Part of a small language model's weights.
Size: width 128, 2 heads of 64, MLP 512 squared leaky ReLU, vocabulary 2048, 1.97M parameters.
Architecture: RMSNorm before each block, rotary positions, untied embeddings, normalized queries and keys, some layers without attention, local attention windows, shifted keys, capped logits.
Training: a variant of Adam for these matrices, 138M tokens, 9231 steps.
Each number is 128 + 24 x the weight over its row's rms, rounded and kept within 0 to 255. Layers, rows and columns count from 0. The size above them is the row's rms in percent of the matrix's.

# layer 2 attention output (transposed), 128x128, rms 0.204, rows 72-84, columns 0-127
size [101 113  88 104 138  97 103 101  85  92 106  99 103]
[[128 153 164 114 139 102 143 121 149 114 146 129 126 122 146 115 162 105 147 106 118  99  78 153 153 166 134 100 128 148 122  57 171 108  63 144 129 124 144 107  99 112 137 129 147 136 139 106 131 191 134 102 106 129 153 134 151 119 133 142 100 104 136 126 159 116 126 131 133 146 149 144 157 138 125 128 142  96 129 128  86 110 127 171 108  77 101  99  95 131 158 147 134 107 119 141 151 127 156 124 156 133 126 138 121 133 140  85  83 110  95 172 148 123 119 102 124 145 109 110 111 157 174 101 130  62 109 141]
 [118  98 144 100 128 137 134 116 174 128 160 159 100 182 152 125 144 174 141 137 122 104 126 106 137 128 114 105 129 146 107 136 130 168 104 149 129 139 127 146  71 110 115 136 152 102 167 136 134 152 135 129 107 120 106 131 181 142 125 102 178 125 108 132 112 133  96 117 137 124 131 157 113 159 117 161  92 120 140 114 104 114  85 140 131 111  99 104 116  85 144 187 104 182 104 125 165 111 129 102 125 138 164 134 141 150 150 125 111 110 137 102 153 174 100  98 131  62 156 109 116 114 157 149 162 136 129 130]
 [ 72 116  97 151 191 114 140 142 140  89 120  85 179 142 139 110 135 152 146 131 140 128  97  94 104 104 113 141 122 150 106 141  65 150 120 179 102 120 134 146 116 132 122 133 140 151 158 147 147 117 156 137 154 106 117 123 138 162 129 119 136 140 125 136 113 120 123 145  90 157 114 148 154 160 129 122 128 109 150 130  96  88 145  92 111  96 126 127 133  93 147  92 128 138 147  92 195 126  78 133  91 134 112 121 129 147 122 185 161 127 155 144 153 140 130 128 150 147 135 140 107 102 118 159 134 161 162 142]
 [142 125 134 113 143 120 120 142  97 182  82 142  98 105 131 126 118  97 154 138 120 139 160 133 174 121  81 126 121 143 117 129 122  84 150 118 120 139 127 115 152 122 138 149  89  82  82 140 129  89 134 121 113 155 127 136 105 106 134 140 103 113 144 159 159  96 130 198 130 120 121 111 137 120 151 126 105 152 156 129 162 130 156 154 127 153 170 151 175 148 105 130 137  94 162 187  92 168 124 142 128 103 151 152 126 104 136 159 105 188 151 131 107  84 122 123 119 159 131 135 152 139 124  93 137 133 118 142]
 [128 133  86 104 147 110 153 177 199 124 144 161 115 131 136 144 143 123 111 114 121 119 166  95 114 126 177 119  93 157 135 134 136 144 104  88 115 151 114  83  86 114  92 128 152 151 135 133 109 192 131 144 143  85 113 125 130 159 127 116 174 113 114  81 120 120 115 126 126 117 152 155  77 124 126 141 136 129 133 101 107 100 100 129 144 111 110 159  89  85 135 149 133 111 120 113 189 106 100 118 120 141 143 114 137 133 132  90 131 114 124 136 168 121 149 102 115 152 132 103 142 114 165 161 108 154 143 142]
 [106  72  84 122 153 123 106 151 147 145  98 149 110 149 146 131 167 114 146 140 139 107  94 100  99 140 116 129 116 145 114 112 117 118  93 176 110 141 110 137  96 134  82 136 120 168 121 146 148 161 149 130 160 112 115 161 189 156 128 119 149 127 116 140 139 126 134 155 100 128 126 155 123 162 132 139  83 116 207 124  83 104 111 120  64 136 106 176 117 155 101 143 117 106 149 157 124 111 113 122 123 130 113 138 114 134 148 159 121 118 105 111 146 106 138 106 161 139 151 127 157  88 131 157 162 114 137 141]
 [ 99  83 108 158 131 130 153 117 127 136 127 108 174 131 125 111 101 163 134 140 112 109 110 107 104  68 133 140 109 152 129 172 141 149 156 132 130 126 132  84 137 149 139 133 144 140 154 123 132 132 122 133 119 100 141 122 115 110 129 103 171 101 110 138 118 146 148 112 143 101 126 137  97  86 150 104 107 103  89 142 122 102 148 149 184  95 141 125 151  74 145 102  74 128 129 111 134 139 111 125 154 137 138 142 125 138  98 135 106 139 163 145 124 157 106 108 145  88 135 165 117 167 135 121 142 218 138  77]
 [131 186 143 111 144 112 137 107 152 113 150 135 125 115 126 124 158  77 119 100 128 112 117 147 142 190 158 127 109 115 137  83 153  91  62  97 164 130 128 129  99 121 139 117 119 151 129 111 135 189 124 107 133 147 128 146 111 157 127 134  78 110 140 108 148 114 113 121 141 139 144 114 145 148 121 144 167 124 126 140 101 115 113 144 112 111 111 110  82 148 143 148 155 100 122 132 150 115 171 107 117 145  95 122 107 120 136  70 105  92  88 164 136  98 125 113 116 159 110  94 109 129 155 120 109  67 109 154]
 [ 85 125 106 144 147  96 142 129 121   0 150 110 187 129 138 111 137 130 146 107 139 140  81  98 102 114 133 128 120 150 124 106 111 137 115 208 106 125 140 131 109 128 113 139 168 137 149 143 142 139 148 133 132 106 136 113 152 151 131 125 110 127 120 131 140 123 129 151 102 145 115 150 135 154 132 120 136 107 128 124  98  99 142 114 113 104 121 128 128  96 144 104 126 152 125 105 174 121 103 141  56 135 121 125 128 135 117 160 145 128 141 147 151 134 119 127 151 151 133 131 116 125 135 140 148 124 151 131]
 [ 63 109 138 161 185 100 146 123 139  96 110  55 194 136 136 117 135 150 147 120 147 119  72  96  86 108 143 139 119 133 108 129  82 143 130 188 108  92 139 125 139 138 141 141 125 156 147 131 153 103 152 137 156 125 128 123 119 143 129 123 112 144 118 144 104 140 146 136 108 143 108 143 165 145 117 114 124  97 153 152  79 106 160  97 124  97 135 123 139 119 158  92 122 126 146  93 165 116  93 128 120 123  95 116 125 141 129 166 163 129 144 151 132 140 127 138 139 130 127 178  94 117 117 160 135 144 145 128]
 [117 131 105 142 157 139 143 102 154 114  95 153 108 165 168 131 163 138 157 131 103  90 136 121 164 189  99 111 116 145  85 121 123 107  88 129 120 119 154 145 115 113 159  93 132 125 149 133 135 130 123 116 137 122 135 143 155 133 138 154 124 155 149 136 126 128  95 118 160 156 141 149 166 144 103 136 118 131 153 132 106  89  83 121 103 110  85  95 147 200  99 152 134 121 137 135 123  95 111 108 200 138 115 160 104 134 154  82 128 128 119 122 164 115 130 114 119  81 122 131 138  97 116  85 161 106 110 139]
 [144  99 159 127  74 143 142 114 137 145 143 164  74 131 118 135 111 106 124 110 118 130 161 117 149 139 167 122 124 114 131 135 179 113 150  74 160 140 129  92 129 118 155 135  81  84 105 110 118 134  88 138 101 136 126 141 115 117 130 111 138 112 127 128 134 126 119 113 185  90 128 122  92 103 126 135 102 151 116 137 146 140 103 169 181 148 142 124 147 142 126 177 120 132 112 156  60 116 164 106 138 126 148 139 134 108 163  67 104 149 128  92 117 111 107 122 107  90 130 140 138 143 137  96 135 129  97  97]
 [122 122 105 160 141 140 151 134 139  86 125 114 165 105 144 107 131 154 162 122 107  98  75 110 138 168 101  96  90 140 120  89 134 135 109 173 140 131 142 116 119 116 134 106 155 159 145 115 125 150 135  99 112  97 152 133 195 104 135 139 117  98 128 144 147 145 136 110 148 168 149 153 137 150 144 122 124  85 113 132  97  52  89 136  67 109  99  83 120 136 129 138  95 111 100 132 160 122 146 159 134 135 102 160  86 145 127 105  95 127 122 120 176 156 117 108 142 120 122 134 127 122 133 109 140 129 113 135]]
# layer 2 attention value, 128x128, rms 0.204, rows 73-84, columns 0-127
size [115  80 111 136  98 115  99  99  93 106  80 112]
[[105 141  90 109 117 126 142 148 146 135 130  77 141 163  94 163 119 152 120 119 116 119 102 121 106  96 142 138 111 128 123 157 155 134 103 129 118 116 121  99 139 138   5 134 127 120 121 143 122 119 143 129 170 142 128 149 126 134 146 127 115 131 126 103  86 153 146 116 119 145 140 126 107 143 128 100 125 119 128 140 123 129 132 190 116 124 165 116 115 136  89 112 162 138 120 112 112 112 145 112 112  97  99 192 167 136 123 121 133 117  94 146 176 118 132 134  92 146 160 149 139 179 132  82 105 124 162 146]
 [127  81  83 125 126 155 132 137 121 141 165 157  77 117 125 164  92 135 145 123 130  95 137 109 144 131 131 101 140 129 111 135 175 165 134 105 146 105 123 146  97 145  80 117 112 130 109 162 145 142 135 151 112 166 137 142 135 155 121 130 130 105 157 129 135 155 126 115 108 155 137 177 114 123 163 177 184 143  92 126 164 126 132 141 131 121 132 115 129 125  94 135 148 113 103 127 139 146 189 103 102  99 131 133 115 169 118  88 110 134  95 111  99  72  76 140 126 113 143  85 159 133 109 125 147 112 106  99]
 [127 118 156 145 141  99 110 121 119 126 129 131 125 127 117 115 137 107 123 144 107 125 117 120  92 124 119 135 150 124 153  80 120 122 123 142 104 189 134 106  77 126 180 100 129 153 147 135 108 160 103 104 112 126 126 131 136 113  95 118 142 114 138 141 174  86  80 106 113 159 137 112 127 104 137 143 109 139 149  92  86  80 172  84 115 130 138 142 115 118 131 139 115 117 107 133 144 154 109 156 134 182  98 126 100 136 148 107 134 112 144 163 107 157 146 141 192 165  86 138 139 144 189 166 175 134 143 117]
 [ 73 139 126 139 140 179 127 130 135 131  94 118 132 115 140 177 105 180 137 127 120 104 102 150 112 132 146 115 147 143 119 129 124 123 109 134 137  76 108 126 157 132 102 128 133  88 157 162 115 134 174 117 138 157 112 174 121 132 159 166 126 125 121  93  73 124 172 109 137 143 143 127 144 131 146  89 135 112  99 150 142 112 127 151  97 140 145  90 131 137  54  84  99 134 117 137 105 111 132 116 125 119 105 110 127 124 118 136 156 125 128 114  96 107 109 130 148 108 165 114 153 118  97  91  70 168 138  89]
 [129 120 108 122 134 130 110 122 144 136 120 144 141 148 147 126 105 157 113 130 122  97 143 158  84 168 123 130 129 127 116 142 124 143 116 132 107 122 114 117 101 146 112  78 122 132  90 147  97 138 116 116 110 204 126 173  93 130 109 127 114 124 108 100 118  83 128 124 122 167 160 112 113 170 101 150 134 141 129 105 140  89 153 184 111 133 144 104 119 120 170 162 126 126  76 127 143 120 142 159 121 116 160 114 177 134 162 101 175 129 126 134 147  95 114 141 113 139 154 122 159 179 133 132 175 136 145  60]
 [125 129 129 104 123 135 169 149  74 132 152 138 134 117 118 177 129 128 140 143 113 189 103 120  91 130 143 114 143 130 154 104 156 151 149 140 128  88 152 156 104 116 106 132 122  95 104 163 119 127 149 117 115 133  96 147 154 103 144 144 134 112 114  90 113 164 110 128 129 160 121 129 128 113 121 129 169 127 113 132 128 159  64 146 111  99 140 120 142 157  79 148 153 118 113 154  88 114 150  85 124 121  95 142 126 175 120 114 132 138  77  65  92 118 112 188 115 135 103 150 164 122 121 115 138  99 120 151]
 [107 139 116 126 146 130 108  63 138 121  94 143 138  75  99  84 124 141 117 113 149 126 137 111 188  87 121 148 145 131 119 106  82 134 133 137 114 119  87 119 155 136 148 137 146 131 135 105 134  99 125 124 124 109 154 144 110 121 146 120 113 145  86 164 140 133 173 132 142 114 112 144 170 125 136  71 121 117 121 130 139 130 179  86 120 134 131 128 129 117 135 106  88 155 177  95 139 139  87 145 141 115 119  93 113 125 150 136 102 122 195 148 124  97 118  95  86 127 160 118 136  98  89 101  89 148 123 123]
 [132  89  89 147 105 165 116  97 123 121 149 159 108 136 130 154  84 117 126 137 138 108 159 141 139 123 127  94 140 134 108 143 149 142 173 122 111 128 125 138 102 132  75 136 125 123 103 147 169 139 106 132 100 156 149 110 133 141 142 131 114 129 150 127 120 151 135 109 118 141 148 152 109  99 143 169 202 189  57 108 174  94 128 159 162 136 106 130 146 137 123 127 132 128 144 145 125 146 139 103 106 132 132 143 139 170 102 123 119 146 116  81 138  98  86  97 131  96 178 110 161 139  90 139 154 124 117 138]
 [151  77  82 128 114 131 149 105 100 137 171 176  88 108 124 138  94 114 124 137 142 126 152 103 157 127 119 105 130 119 127 116 165 142 124 106 150 123 147 185  98 139 134  83 110 128  87 136 155 134 130 165 131 141 139 115 130 146 114 122 128 111 153 137 154 163 141 144 100 132 110 158 104 130 133 179 171 154 102 132 177 151 108 114 148  83 120 125 130 115 116 161 141 129 110 134 133 151 184 118 117 115 125 126 111 154 136  88  91 164 106  97 121 107 102 158 106 143 124  90 139  88  87 136 147  99  90 121]
 [106 117 119  90 148  93 123 143 124 129 116 122 148 114  55  38 157 145 103 133 141 142 121 101 106 140 112 127 144 133 138 116 133 149 124 133 141 154  89 125  64 132 101 107 121 149  88 119 103  99 142 117 149 121 131 121 115 160  97 153 125 125 136 116 126 118 109 142 114 158  95  82 127 152  84 109  71 104 149 113  82 125 152 166 123 129 134 162 126 126 147 119 105 141 158  82 127 115 160 109 121 104 158 118 142 116 126 158 141 132 142 155 111  89 131 134  95 124 147 134 120 142 112  69 126 123 156 135]
 [102 175 133 114 137 102 141  80  94 118 111  64 182 133 107 133 155 150 105 169 109 163  92 123 130  99 127 119 119 135 161 123 110 106 120 156 116 141 111 132 132 113 128 126 141 120 140 134 118 103 122  90 156 119 103 135 125 129 128 124 124 132 134  76 104 145 128 119 123 154 106  71 114 116  88  86 106 111 162 132 133 104 140  98 137 124 145 159 122 128 115 110 116 147 156 126  96 113 117 135 157 172  93 158 135 139 119 140 167 120 134 164 147 172 175 140 139 165 126 153  99 140 135  90 127 133 167 193]
 [118 110 125  94  98 103  99  53 124 127 110 136 138  94 103  95 165 107 108 122 157 154 127 121  86 137 129 172 170 134 114 156 140 138 154 139 117  68 103 140 113 180  88 130 130 131 106 123 134 139 149 130 141 142 107 124 111 165 121 118 114 145  93 125  75 117  80 144 113 140 125  85 143 125 100 137 155 121 125 106  92 173 122 143 116 152 124 132 145 156  93 109 136 151 140 108 111 138 137 100 114  83 137  92 162 124 101  96 149 143 119 120  96  90 110 126 132  99 142 135 142 152  93  99 136 135 141  94]]